config.toml
n_layer = 9
beta1 = 0.95
beta2 = 0.99
grad_clip = 1.0
decay_shape = "pow"
final_lr_fraction = 0.1
Each number is 500 + 50 x the weight over its row's rms, rounded and kept within 0 to 999. Layers, rows and columns count from 0. Numbers have three digits each. The size before them is the row's rms in percent of the matrix's.

# k: layer 2 attention key, 32x160, rms 0.176, rows 5-31, columns 0-79
# q: layer 2 attention query, 160x160, rms 0.143, rows 6-31,38-63,70-95,102-127,134-159, columns 0-79
# v: layer 2 attention value, 32x160, rms 0.145, rows 0, columns 0-79
# o: layer 2 attention output (transposed), 160x160, rms 0.144, rows 0,32,64,96,128, columns 0-79
k5 101:523526531433510560489445498488476532548490468470435521598491467496482404526593466430539494524598532511467429562543518466499479479495427495478437521557572479492485510465603574537390624550590537514560568460410541488529436483533562395461403517
q6 084:461516419547556464497587534530411449572534593530534513432526554572466528477464549517568502576512505387454470514501505531528495415413466474550393493620322435487380495540467480491546538550467475484511494514543446448447495600540522490578520466
q38 076:508527477590534515536523394473522539461532532530494537476514591446465452549519423512560346490556413368538483406522513482550419526454525548445538506515510466462475552500447567491558512502524463463508452632532477492559500471444504445603528472
q70 082:600471492530554436415521535437492478559463457490472471551579538396494422433490432525503516536498540456503435541514489477511604444436487538466451461537418513561388544446541529397464515430398452437587476518513572474554494508428455459566488562
q102 077:425480546447558439596583436467481484569509544580442397393492500458480467449542480492502434521474552481408497551493476518517488499500483529475469525375517513563463503631543480499453544402413504495555464520521521444520506587423530501522473463
q134 084:499508523478518367473511470457508480491556479559430514519443547500520594517457404497477491466477544549513426558439449447543536565369556440501348390450467517504429509514478478509489497526513466543582451451459410418568554489515538468526550426
k6 094:446491518450527457581438443542509517619455486468481475486496543624482476492443551480600563542492580481536551540632559477504551515504449497521538539455521519430453505465498558444502510423550423552553523521580530507369493531581546597540447558
q7 093:555491406546482537496523468636382484488537532396522446462484500492526544549442545455498532576549618580515495520419534471484408491453480414496519503464469404523509470535491549483463525522615441437556515564545466465512533534600489529528536502
q39 097:509549527549459545529554520516445568477432546558582469459513412513501413538547605572501487534507617553549519555509587479468515558497513454488515468462520498518548522417417547592547483559531479469483522553461454530429475620493482516526512504
q71 100:549539428623476551579502440572401558452509506466471581518515536491487553568458543502380477536573450481550509516512477515496454537556488498542546507548450414523441452446554534511478531420511475505515557620563655563452491440527489495476443545
q103 093:546506529525524543611561510462533565465492445552487477435517465465524503513556505514546477557532548561477483529538564507506549506527557469621440476468457451504492504502543558592581533465477559598555496464615510462491511518591498568422423490
q135 109:467507494509413447506468592431453550396444465518475461482471530497515437453456477584469521541456569519547486488548380439513614526548558535536474531381512461579495393514447468583563416528475533545452455405489472528538537470528500401524551419
k7 091:456562514485480568491484513458525561468519575492523511536534458454543468511457516563529483428399584405392473519503395492585433492496463490462527642585544393514548480434498506607504451503582514478459482416536385466531499557544450453528439458
q8 098:628418426495497490534512474536448524560455526382392481486515473497478483444528485492485515614515528486465582449531539628500486410452486476487541466515446518572490437456420537587451437536569545426468512488500504548478537518610536620481493468
q40 100:453503504560482527558409539437471482414436545522465523540507436514388507443555489552536425533478530544364467543592526485512507453492466489478494598533573529498466395551467500535507457553487418545444555430466525520401444580505524514468533439
q72 089:526473508479426520474512538486486497475487421534472518552474518494463455450579511599508568469402413595479468479451488512397501421521522469487492500560522508523506440487503573516420394532542445487514551441392564501505485496544496539538506535
q104 095:458431549456537506485537534497488478542464501400514503478534465473518483519625591471405514532439541415529477545598515490486456423452527515647445553564503473538531480493466536490450493473496481485460573421500530567483498477585563546499546405
q136 104:452509455522432538586500543520412513509475461450469481482471490584505464515500487561443516545466435479496538518543387550472461438541507515560490494467571529511497487496452442520492453460509575515429559501441484540496464597523546508456536421
k8 099:493534523441499536477499546438583517471501532478538469452479515468500547460511432583489516507475482491450551573500525451515556563604521479565513495435458403458478484582513479491536408460566393544445473528401439510504479458457480510592440438
q9 101:466415526550479526492482447557355422440531465423606510537553470595464502542560562533448537604462545506537510488518522447518473475461499458516507496507480476476486484586426501474497572429600452477508559483432529490461539564544514578512471451
q41 116:444538447448511491540488538585324647472549500521488492498503461444417438409597574515546492516593503578490441592594524498508457504523444440514533490454453516519587498536455516488482534521513489448521623571553499448466463518449459499511475402
q73 107:442534536535509508435490455547513518499487581499514502508563407507486488521443547522521480466518506525476446496528555629492443497551419424527451535466500510561453512540487482498449401517558474489471606490453481451490393474500452511475466507
q105 096:435518554494524501533519492497484480440502521543507550462444529569492575497594541534437500566512539408503437524526565545511461432400486472568508547480498511556572529571423552489521567523552487517448613502539457499465545403607509474459519419
q137 093:481524514529526516472569535530440550446577452448561495478616425528424598461452420491340445476612551506435512461522380486501433523533487477482578473516535471495479468535483515463539508432522499497559508548537422360423407464571450456451524480
k9 098:480468403500514401436481502526419453528486500487488490490503500472461568526563449507532470521510537532420594429542501586383440565498589502359463490492408490535441565515482396564517486549473499484585526564427574454442526487529472559470556487
q10 104:540481473423520535596499393507446530523491572418487495532459469516541450543592466480553523524555513484535497509487526682504498549435450447462578421557456511526528571424512528520536429484511490477484508548544536565485526520540587590526483462
q42 112:455497530473448555460481574496497462348504443444507538545495417508499489445541531581544503581444470546449471518495396517540485432469548388548460633443543476525486488485532527536564550448490567553481506503496541541452497552492519534505478478
q74 117:461555559535472489542480504512416464414584467544515483492495435488506476456528505460466490445453406472515464439429435534518426483428488520432523458517590506386459515500420591499461455416598472416458511459505474577410507411559660479456484534
q106 112:523447528438454571404404428438452490481439539501567603393576516496546393447459504481575467564514521467509432538528573568488457427476517537560558394549527494485554640453529509481497502454527549442491517456499513482454483436484514547532450461
q138 098:511469455468473542462479519541446436377514497499465538473537456536476459586508539561581554571433470525430542525514501549611490467407548454471506473530485515523487468507551530576484548330462513546463455356459496558489570599515550498442487389
k10 109:537550520543519585479485554537513453442500494426405479534441463537418495465408465488544530520573439446531559484438519381432643470629475483421492500499469480525589404567440519507527566451498470503508438619545540483404522502499560487522538503
q11 089:520450470521459414477506547482479518519559514591469485523525498476498513634493448412585568503547505517460505475519548439434440406500553478549490599432485465513562488409472517476403508570503418424506457535530537504627484475494493492478467475
q43 092:509572436434502508593466525522569593490441492450491479532559551489435500529471512485573447478516543535463592462619489423507462462510449502597463537502456501560561494511487507590460500488408491409402529529625502510495536476424418443578475467
q75 104:505483509507481464569399484560468527534556517425410407522480515516431516533471429447516509500533540465475468513513562473527546412554592380387545526549537407416504441544468495495465502459499564488414447429591500628501496465472530489485482337
q107 094:565556540486535460404533452477525521525474500506518534486494451418538487527576506511493515486586529535537461578490472505539461452583520435552516511542476598541382596445572528530617408540494492502448443468449535544517536519444466475493492462
q139 100:545554461439505565505489426581502543588397502505460514587505532438478476498530505531539603473408515557529451467573512414496575523517589536571523558463531531502522522569507425537475355568643475539462493422531465526490560471528512534482520546
k11 113:542535459441404574466561445516493511500543500484546480364422527522529492446493530484527517410367507468522563521490440515494476530566469524459459414513469481478475483554437510522534581515515455472448492461487491539448524483446596506572408533
q12 119:520476492472486509402479465520478476499500535564539500483553501470481451509453540457606565503501399474471577521478512537457414448523545524526502410484590486477462569399453478471509545498538532532492541416452518494500465442475466503456403556
q44 101:462525488550577489466491454445569510537524586477588502422485536450535514465426454400569470449442433528521483469531439520501445523497524579490504514485562555563510437473512487585584460513537553525538527445490546486549482441470531509469577528
q76 091:521498556543534387576488471496552481534486582482552534552539499464503464562555583478515453473484495460417512551541499567489580533519561490490575425460565546460481550438451519522525436535462525528475431483424498440475505553510509506450521638
q108 126:572555542474521458536531504503530551531412484553475438504482486386468497524512411461596500517456567587445551552602629471483512588589467542449451503425484551413485488504506478467534468467530468560478498471529487432489489611526508479515476569
q140 098:469519492532575359498519469479413529448489521623550450556579504493502424540455482446548608481505472557481510459540417531540505417490517524510560501514561469535393496450507525400594503525550502445581484454411455452444549561502529435489446535
k12 110:516480476588453527524567545480554455533556619554452543463469430460506491442502468529519457449606533504444549581505526514466479507462531547457438448542421394469399576453444423553460519507447407568514403549506584517444497536456564545487453409
q13 108:470521508441494452483503476410435496411621502554554570519533484477452435485516474457544585556404479418458529542522514682563466463466504497566515578414561433507569544472492464522525486418485529455543458527508434403564551520495481550443459380
q45 119:522466558563490537487404537570485538509491556617541518512514457587418441456630461555498406577497459508461495509525477412574520475557533456573512366527480519520505581552551490464505502559552490486475507486514475521473562519426477530505480434
q77 123:462508521546482428521454375542397556455514532522470468572475472636476422515586507478437460518493443499558449516422443494494452513505519434478566466511533493499432536520326523561574520419492464513437476545564466608490420467507543476485552481
q109 101:560544476450465550516491494485436504466534419543521643563538419558405484490512437514487538506549406525588502496487402520543510524473468410521590472483538463463520516492533507565579552424493537480530563551519468522460534487562481543581537510
q141 099:556479473573503505468498420538604419440492518542467491518494598487593555471636444553520453526468447444511432562467490460539552556485481539481457575536566505501616493588437577510474551490577439496537471473552405556426533488488477569472544426
k13 117:436510540489443539437561503431593468527588541473478618501465494487484540556512455512515489541499508556545467404448587574522471432499563500480387448552419385577490463486513501510437523499549559494488542450535571516506508508570514495482500501
q14 096:464411498485453443425488507479476393439462587488450506421536487550427440522481551409509444545496497487578446480402540489520537426504506495478519558607534526592465363504446493504497530536493494448604536421452413574532598486473408522513444474
q46 107:487488511548465474508512440479486475527442607596581480480554543509512422475545563396597405476482572613487455543501587514543457529549436536529447557455582570516475425516525478566583394565558508492558499444536515544434488463536510576463429480
q78 103:397472502371496570410417444458451503468472485489545496425526463520535520511487499546511531529483512599568531452498564500431490504448529511516461545431507532474469515490419541546553524560524552510473502483374484588461570472508539557430448398
q110 100:490525520531491417522476555368517431435512470536546428555485487562534530566462516543537450357455549502542433494405435519426424485568451507410571616541557507529446378570379504551402520534562540523459467484412529559513568487464464560592480497
q142 114:467474485472472485444535501458506450391518440462528467529528443506517538497567516559526521517439468475533517428413468509537518445465523502465486472449495513448547428480604563568394457581578588443549433519534456519544551478544533489505491492
k14 114:574508579433525507409543496477552535494468418420534480461496506464488534471535555495530497469544533559431516435463540478463568439417500411466476449419598537436543509449532464496537482601567522475495461534477491615525532467543436436430491524
q15 109:511442555502522468563483499541538476427469540561453491545413504458545557449514464449535484566435576560568500494523424506496598524538518467451483525441450510517433542506528513481589524409574490570435481514475398549482491515488435433372501476
q47 109:486459552489504496494466497536519490568546551593448529473489483468459476478617526589618393531478457481515478555538567442559535379531550501497414520491449554436457604477548464487537453483419390483561532460460393521379471481513423524436459439
q79 112:494437502432453484437452461487491499537393500591478552485499515533526599534607371562541409525467467489522511523557431527470550493496549486513511480481521471382523536464353549505572582501490481385524474520478409546512398521508517464451547532
q111 099:492493497476437528551569456496505490474617509457478533570490467415385557472495426486473513466514470428566514473379511569532491472450495445543423517492496369547491531544489493573438589513542520482559538530502486494510448503569470419476518488
q143 103:537493489512438555465491422486585592500527581531407480468510413493525566441560495489554400471418520445458405532567604475496516478544556522443529476488546479356533534507509501474435529461558511390525451527556399517441400517518481507470507484
k15 116:537482499481433432484498444584434471605437479521491529532549571517488600488485560509537495522488480480576469518623490469612518456441463471548440392387486573529427554443502481482497402440479503513485513475482514363452437524497440645545566417
q16 091:537538532460450422420414542432429555465551490428486522428503486467579482496471490555492535477509438558481459484431480554433511491501494492561452499513466549476540551427592479622535453524438554457499507428528499521595512481537427453495453382
q48 112:443490630482442425433510571485526592497494598558396525519480398460500479455409517522504497545518554552508473460532447420464565521558442560480615488485495496475556526534573514511571482544446517473493470556482515468603486516513507499448547415
q80 092:533555474533561439491483458494490439616484596514522430468583483617480513477480580579525550566467445495523428580400490507464471589500397485516456538526519614456556513553476465514544505493439461580456559477462477458517455421538511546476613528
q112 115:522531480502460559494452482560572486504465466506517473529435514567520512506469447460487449498494540427472461524491445533545546494600507576560431425538461477617544526492602456425545450476437516524525546501481468572563490494514451507502456568
q144 063:539515500525497544502482536534500496567475538474462436500541533588529538516538444597604427443453469499553490457457486471434497499563484385481501472517506441533562511517394425579465559494473529351524487489441520525403538462517500522422483517
k16 081:579559549551532545434530545404514478566487458518506517587502506506544630561510512538472617501546486442524450452532456436534550502434495467450491447417480517544530563408438494483442566604481440500474506549485527452537489467525518501597461495
q17 105:496498535413547478515454476511520492480542507477501478514449441467595496515439475508545515624536593535505492475449508499532569477553477484495559549602431523489477454527464411492546406523578494533459412507532488531523506511512506554428514483
q49 129:601585443445434328512603488479489549484509526494468361459498495560487541531550542464530524551434559476472456515473500527400477508523454478449455499515488416525489518545495551553470453462473439497470548507495553526505541528525551497522567546
q81 087:485541493591530439450448420525551573487526525435560543499471492425473532463526422459626523518462526525505493517497527422477419494556440455452535497483465505489515572543473455561483565535612504537545515549536462484521488555578562453656617486
q113 121:526515463599382633433491513546515495464498515438537510514463498573466395591434458457459547475456443523465496545518449498510498552559516481492562522526484407456416433546482538460423491551538481445473485497480550508482559472509458524499471459
q145 082:489563594505463451444476551428479501453497461577561435506451464481492592362528458474524532386385488533557519509508453509576500461524558409459486521493493461522497504470516442579529528492445435467534505481461405508399507416470482535396494463
k17 085:425457539509448414496496432507447473492460447471588560554491535559516432429591524495533514478570432415557546597493448462443523440406529373404428503532519540486500513462504489494518571430504547552482498426444585483503506414479463489477508457
q18 100:538451474421496458480454489561474453497486502610461500501366473504530439526489357481537504571468594567506490515461522602492426529474461350475544473538504531528493472439549553536498447447559483544471484499587547573456509484553512628500470442
q50 102:466460484474478480504483527432456462467500574556445558588491403513391577419545555442555460523486481573570511578555571440543509470538496430469429565464612515484481439476459470374516554525416549525438502496496452523497442540550416506558465452
q82 066:547499496594498498530426495532438515491512612499490495538542455607451513563471495488601463576475514531529530515517500585496414525486495472480457496567506594495454473553510519518533467451497546560438445536530418513487441483576563615539560426
q114 093:475388538444521483413486525466494483571455543480522508505467504510490553473575476523533511626530517401528496586507507643524503405539532530498425356573503521571524530572477552466480504460485555531522531425594477472484447515526500477483473518
q146 088:511516526519429481390516510584578536482447556491456455536477498472461559403492422465568601529433513532614569530506461437424547491588537578470465453480512456528537435497436467562497473493484540488482445556538396620398470540594510573463538522
k18 083:465454533555484570593529419406492556456512441428466562520524552457477472499581417533391457532549412453441421469440528540461472515488510539544501522588532344421519455531512488524474435526490542542548556569432493523582524524508544454469545531
q19 092:587438542481471421531502461528565636414469483530496411457510482425524513507453385487525478534504523553461545438469560547559467541453494473441480551428508558503536469432521577507535422435548615478431486438496575519464471485484474465398463519
q51 083:464468532471497571484509448474418535546445608452472528541524514547522537418532592541522624450477500572534514519540461437567476508431590398540448538402580486514415503400444558443463466489638484601436521493408443549493446547581505477448442500
q83 074:510528455521440536559422369537498468595517693513494501495509498516485449490580445499626537471381565484470437527568476547520425539569507453531492490475519509565475479495440508491423460497509504545496518555501429535546478521568458453478515500
q115 086:537479505422545518502474581486501543463482542542623488432518542535495572521549416583550532535499431414412518577544547612543467427449606468588384482493525503511544471473424494486548541513508493492511605466538403569474502491629495512499547496
q147 081:538496508497525495530559553576498493528517528422504588517491457543580471530446522496542649529454452597544561554489490516470524484513579527498498405462532546532481501497451407599522531493459476507464528564395411479494515533594520605474579468
k19 090:519519537567446560491553585539507556525527477463456632485459480382461505514556538431422458475441494498402524431475486490469472521575471508485422524540502440474445449557542487527530494478477562563562479463509463437531532475458466516425587567
q20 105:542414536510502498495509410496442515471492549437480527555479513488527456553559517528553553605518540460535526580490538612488484495556454437511606435535505458595482484548523475566444484529485391433474510549490497563564549464579535544488526472
q52 118:489543460531440414504509542549509408500510473501537384515500483487508535480451563531476445550426530483450493544527547458448496505431486398406486481483603440477444484518509489505495500514503514519414535417496458488470490557513495560483582526
q84 100:517487577520422488578495454541487494498535461561436492452492445536509521529579497542521535565506501527433494569489390470462481413441533362469558528629593509480561537507458468565582434465559471523473519421529532444460523489558585597494563547
q116 099:495421516498458388521466572554544590479431615541450580554465439519523411542416428554449556544538488458482428488594507579483462526515474550530449418553534455495469546512618493523540476471447526416474524526581495509468501468502472513515534384
q148 096:551527480556446419357483532559545408472390525555455512494514511398446502485501529517498444495455463443522477520495549530487514459573510526409567499486654464530462576500561532527465496457472540493535541501461394547530546562549562614563518532
k20 106:506499541431529441432547482501480438431511530454483543501433632486559542459462435445395551613468504528474522467489560550467544502483507491496513463554504405466521544541467487503483472505503496544534472471419583596506446505462528568519480489
q21 098:539437578549481579474547380474597539465506444502469539501503523528513545566540534467503484529444587584483484576478539468484431542460502467416567506599510501489523521589494588431499556514506453444480469551513443523538503609433439563560512510
q53 109:581570492465509427450559475462539526448492436448506386552447485496509534518452485437501517552579441496477507521581540523534515540503477441508479538554548519483522397601516535476536495496380556536362480496574429510420491535494653540595543481
q85 109:629494470464489526407540438567514414591531493485540433542522530479603523483455515445621627474464480499508506559497525460469496460477522517491508446520588496565450578568486482489514478425449476473463476470474480504476448555536430565493606523
q117 096:487487486502513370459562490432511483544474467492360476531557454467547515517485556510554518441466475532439443507532479534511427597540519563524519460430494472395583477584533505550560582510503541383472563516533466427525555574461401487563517394
q149 096:481556527487395381505567453454492556543545538477453434565554513469453494463576486520451475432551437501625502514543473534530559569529498422429497446528446480551554479481478539467538487500510547542581533551570468518517472534502459363546525535
k21 094:484509457473486548494533510508439527529531509493446502526517516536468550498469415397510471562517497481552509441528546461545441466503578556530484488598498516478509495515436548450522627510520472506545482457526543537473507399527561387511527374
q22 092:413526428533573582425544562407544514512476514627511477464550506455588543532463519493523552373453432558428552565477452493510536483507555597536365490467518475489498507534539471488494553567486491573486477421516384454518503524536487446513467437
q54 100:501498452482499522540505537506577434520509407482509457465481544505521515530480496410445493456553438363506505429428573524420521488500469618451540442475505568495540621495545566505491471452562498424551455483515554513586590406446494456575429585
q86 107:432531451486522471427501544520615510494490506479576475515479512474479409451525478467439390500558554525570521480501529518500602532477477559594498527426484506491582491466575498520482635646513550530554509550563423484523547544398502457515444457
q118 089:541522478633411468498419534588597472435576467497545469540385525500521470477436421465490535416545483455476501499512424499516596598529395586478588453525453513489482435501542470557516525512507474453624427528522463496447511530475497466506513570
q150 098:545490482492553432557435446485477491473485417451561552541444543527586546461523550387566488452542588550415558501402519490510541566470524489584534425525437420488521543521485504520561594507458461490556439579447445448532526459465467482585467557
k22 087:540536558445570535550436528483595459540527491442573471517520522590497484501521479565532455503564456379589587536482460489427510502540557471512486556496501461477547420513492436488544526452539553491618563549570419496429483548462418468441535520
q23 092:535581624506461488600499540428532443495553390521526529485546512480558501531527534550523621446380428543541478556544462491487469400448453541557459381471536427433482546423517542538520561487460549428555515486466493451474470496500523506494508506
q55 127:498446526550448553514541501462495550572507593525454537467564549410513452534508524529482452458559514453472546509491520483562550454544430642529518517515559543513453516507542451568515475505483433414551524499414552506559513535455428476486467475
q87 107:508539505459561400561577447390541470539493501623479471537499480495533454467582444554499427555477583501535546543518579536448558509537500494478523525528483523547406537438449536469538493461442486419620502464449526530427494504429546428512427541
q119 100:584475525543578475431561560562536368568464523440587483492489540557523501466551501480586462546531629513557495493497452473481513442483516554465466491451494580548475556565443460434427455456510534527532530435506517531411500450539484589484545517
q151 098:478540470427482536522476403453498471478493487487494496518483514536603590467499521542469489447450558484456578556375548427504427566532507519596464493556410498503548446533581470452481597561481495447537425417529477379478440554415503509459474475
k23 106:474512440532491442499483499590471465543569594534540384495518540444520532351407480485559544459442589492533448447488439505502462499500501579510620531478558579523402433455509531520490480493494395562409469553527475512495490468524492538456514570
q24 094:443543427556438498624482510470521553570466460513551555516456515490459503406550471509493462501539503417530555601501533448578526508543588615555425535516512519577472546530550567490563543454371501547533521552540493473523560497472535478515455437
q56 084:518449418471414530419541523438493497470455480536436529579566544521472535476490541443495494523468515576467441569518606480511479501428514519456526628481466460574468581490515406499530522457471501608559545435481487502538486455554451569513436516
q88 091:468467479512576556385538625462562415517507459570574532527527398512483417496476509482579390496448506453533470585501622558468495438497522489478484536473499500507484543484623515582494519537471553490604489428522467392525481555457488420496519396
q120 078:531490522552498549477545459503399403544539530516419531514512446521528603439499538528491451491493534480556499553522458486569500473486495523551484504548484500515474411539385431513489543454551383551474459593490397448546539572426434481545452583
q152 111:560396497584457468553477514436549453532525460548488535595519450576449572413596494454518414579516427497385526619540590518538502533532507408574518430570416459452395539502500587430505572484438537469533438498559495507550459552469510524605478514
k24 104:528515507425522466503451515529519605528514396452529502582539529552482422552463368430450507479443556450471514579484542552542467493486537474478595531392527482422520499503489454572436488488669477485464466472492484542453560529475604581564439498
q25 102:442509502507478608543496465505489467461537540443520580553512398493559504473450447519550512418465515543532365474458494537416479551569490557559410506470499547479472513540535493383516541428477560547459441418460531561469454464431433508481528559
q57 104:466498453543429381456572538546450496466524591448511635527539515522436515496535510405527448439520420482486427576520473566511487563567483483470531537463378474498511558526538477461489516578506457533527489539433423546463481405578486563511458470
q89 119:437600505542536558532532549505441541550470513427536578478582476494469503495427574520521543592522480542483444535555498523528481475526500465523498506500531520549400554558513515522612511495504525589352523630494488439486478508476517598512518390
q121 085:422479566531439507428497564499428409527582504602513574490549460534534503507435505658442542533553551448531471529488431570540441432505488485472531424570524504527402487565503415492487391467504535430537503473463477517501502519503467532534562535
q153 098:450524496533492540537514531521475539570445563320522520455469518445464595530459475511460510472498496520477539454502467495471468471497417548464471465502511546575513487444499486434472509517469511466570529585516511564466539530559501548530588388
k25 115:501538512437593536511437472497485498493406548561575464532500531547480597583441582491581528453419444546598456448535486474517450493340500522500513575546477538482492556442561500448502610489515456426532605538473485478472449489471443504585504495
q26 095:451597582488540544482540533538491429548515520544459503513618532560469446504501479551454531484444418448450472428499416411552541472473487510537435434443441475500487532563460547495542506536488433452498558513571480507504551568505574485518539451
q58 103:485475564535522498507548526510546416534539485563486466506489495580525436581493420547466623390480473452469516585453474473451506445518530532435484484462468582464476569540488572558462529400519497536665446529537582454487575452499572408446540524
q90 114:603488527560434517502490431546517407573553498532400479617521524554483545504572473550492506494513404472417534535505421543572528493476584505482408474525450512452501513515493442515571447502380446524529503537471422498458528567484564487480536455
q122 089:472530576455557468537442504547540480521497488464564531558518592503500441460486460493547517476534543526469508523441576530519531560496510485504451416526562465478476608462558527497615550506517449536578547617474434419457480496535491477519470568
q154 093:532490571565493519488577442465476363476534498567474464556552534545461448421515505493533547515536519478482499537494515435491406442417498457500534469508456535482395551646515530469541537466549485531504492512515534459588463526475459477582529599
k26 104:448496586438507432516417509502528564474542451433514447568463535550394497557411512407567394432489466522553552508547504540556570516585463519472468511477409462529508475483489518452472445491554468493460414517454434468451585595379474560496526433
q27 107:517524469559497509483492526487461538476500490551572486549534528490468478528463520556408487530534453543483547482430436610516459611434426557467435515493456587515453529492546481430521549460491562373538495570494532366520504485570469505542538613
q59 108:424438560549562497560511585514431442502616396490470489557471593542533416590497488566510558541576435454446610533503450512523437461455467589512489443492468519367543514532415518451480511503457598563538455546550506506522484550478620446527552571
q91 115:501515545498552480433457581463584492440541474522564504497526527520589629445389509504489474497437474467527537435447534599491457565499499478565461455398488530441496475458425504445457448605484501484529511493568419464492512549496484512523442571
q123 100:540480472564474432476492570561500407553536452511509555572505506581400494556501508526428579504471476473478470506415433484576557555442552496485529573587482463541435563534550510564566448548471480487487524483470505487502512477504586493479574515
q155 096:489462553515441467510546469523419428490443442498524465521529497464490593484459378481555482566423390429443428528525455556550437547562541510428441459562451589402542561460503563481541474474452476521484504491473485491503481475543517478482521632
k27 106:449528435573499594548434471514498571616474481452478533516534488529487539568468468470482471463551485609564466519549606489523536613549553473480518518525508432527486470511510526453430546562561545486544510451449504560546485538447518458624505484
q28 114:501449471408422503460504596464522334519572456423507566507467418505608464590492586468461569506597469404500481491436535543570508457536524510563377459456520453553415525445508501476475489522471533541486554470453486495474535521519559475500437505
q60 108:346517507469496471558540465584516491576509506494498482497469476484482516505503458504467441539527551448460579416492476414466542503510508552576450481525421539593469462472442536496537492512482452426525492536461560616434478462546436412394557533
q92 112:429588412461393514490525593550597502537478503501532528514458568579557530527470514536532551577503470434537553500523572455442545517508513613509501502567471489588547520470522458508468493422405393471489528529497483519519536445495427604478589474
q124 105:507490510465513413448419461562588485615466490514466446490523483549487449458548439493511548600500498453465407498485582386526443510481472489512347450481538478499381580557519545550497498437544450473514592500493570564390469545458538563476452471
q156 101:475424497548486566505493532565506575497546556499493429537440503472537462494511485500513408528489478529533460550485479448510526531485489552499481513566405354508511570539519558531523579491482470544467406460521566493539498531450444527464514485
k28 111:501491504514532500422487481641453516403423585441497506508531625418438528467476524513553493467474530508405524516486433483505488544489552476423572462496550437472515418594467445467559471514546500501455496507523414538461491573538557526429524523
q29 112:545416502522522516418510456453498509448541520551498554455470426639502530531506432538405480527539429516446381492454558514486465512464541439482554471515493491460445605464549469500401516502461595447539522577528480568534493520531518514556523618
q61 117:505445541481464594490515498490564520390521549447529590483459474529570447446524463448512455565507447456491428478471499529473538540480464496525563535533519543535512637527545503532481475484560530480525454555531517481543518541543508447460541533
q93 105:499471482490541518528424407583512566501540517486497579603542571488488572546491452477567477519479477489481567530364484497515564540583528470515552555486390477581523507527571500489492515439419629521525512573460504510486545546562434529405547467
q125 106:546512499485665591534559504528570537522477554414514560533442414467574499593475480513454427492395572562494485520559499467555536514495526566521382495472548527447454529518539433496472476464624561494497475538568552418530534452555440509497495528
q157 100:449409543489551504447544563402484562424488522458432488463538490487572510559485565552496437473506467539602494432495440496431468496446493387544430433513542479517476522462581479484579417495520522554524536627512480417493532429466534557498521577
k29 118:576464572350436457468396506487488485522616519558497519550503517505535385574523426540484488442545490599432529520439389459524529486474426530411573478472471504527511494464484462569514462482500517579557547514406480499551485534454490541444562536
q30 095:566469463483552527419564543514474540530560539563413540560585475518551539517516465434417551479438453453414474417573557548536480504442473472542460511523541539495479565545485437384454486497420421488507603521401428489566499491435455548530437540
q62 107:505502519539539389458548513557456473458524566471404485485479529457551500492504494468464496459533475593476502437371523569460401546386481422482441490577503547513457533434444486490456476413433508547545495510558548522555496558438475503510520544
q94 108:558580528488528453418570503466508496423486522499516510498474464454540498466456512595549483452476566554520541472545446643500459594574359525466467490515531567500379460445483427554528547504451423489567459511494463465564608526543445426517498547
q126 111:501569527533472469583513378560469537508536605524410518562428468494505531541494429473461442409508404588450514568514501511448458551509470564496524554509540526521505540499512440478512556511455521433585494501593417492519505566488475429489551519
q158 103:565492512534532575460480521559452500460516542457566550574467581424526483590465504540510482444520559597443581495514487577414483570441500593601538543501588468465438434464500425539581489511413484539522445624486453439463522532485426516553524485
k30 106:442579469461558513416537457545487319485496607473484521502496513484516495401453504543481539543544504505383525538468549468459518474540439513477491535585465527425467482468518405461521539483433557446566427504508574392522494517469553468460573452
q31 099:394573600571466474425472462523515463420514518530452467503478554527525478561483513473535554546596405547593485464494524497495450589549497418476618567520497531511555394452502420582516573437566531507523485500532503598504482434503500568456506475
q63 132:481456551428467446414458432549457473455486507486429482524508470547479486551530538509579441525444427502539561608547497481502476563515583436518406500454486522409481507541620490542494504446451529533573448438533444546518414587506562562395556463
q95 111:511486547535550387427420507469458480435562542525398435468502514539424439579483449453499487487522411493481545530556537371585495507488580380531489521479534536482531416529613378474499580506558509458561430469558489546451448461432516529420490482
q127 093:501536505542460516394371362484496532485518538512492482527540520622513436519480484391453569530511447447560495492450507588522447563494528401514484464549458485497440575441578503541600579509541571510540531475404532511465489545453539535448476484
q159 095:537579514520450413516507445563393417389524515548469495553560494561409483447484505464491534534476474526579509518539526536464488547513626443517539563508483521548543494442511508515589541501543514535613513510484491570461529498587472526579530459
k31 108:489530562562545543383605534539532624508547458520549543568476505493482441458474447427469490577527491443466483530402538443474502532497548460459505483453537560518525497434525592462464495545552438550494569521509532625533497532550483535466440463
v0 098:595495447463511608556504541513558417486480511529518481489533427545510476455492505537436527528488411375466474439538463511496526551435583444550475402402506562541492540493495538448556486594549537511465495562522361536545548523484501453377542447
o0 098:516461463539488450529454487472455527580474481586432414464504511561435563500496518413468528644405409500527537566480572617566540370497367580574491563535523543487467475485559541402523428555561492490501508515508480510512484431478534508397471558
o32 107:504467476475553512498563507512542511474551565477491485488535456462464478350440616521458568504566469556488515500540529500496458498520527604463480430490521513500481450525476375509511467448356516548554562482554599503529602647531519468502449457
o64 095:469579575436481522422491479510540484447464486516543484581487532487511528564484545513586489504450542532443531398574523469499385556531417435360466634467506537441408496501488490513418501493510497542505551458455486503506528548452487475467541541
o96 090:617548429463506439481519571492479448512546416318550534507542515555509449453471489567486478502489537488471499553448518483520550560527568494534547373580422477504469524464516513554486640493543517563462457483524551453486452593463521475550570475
o128 105:464463572556502458466410495572524486487444612462577504525513526472503536558520428541593460482433543524534549551464523473393590382503633474490542510533523392474563510569405500543503467583480516408530466585517432522502511455487527542552484543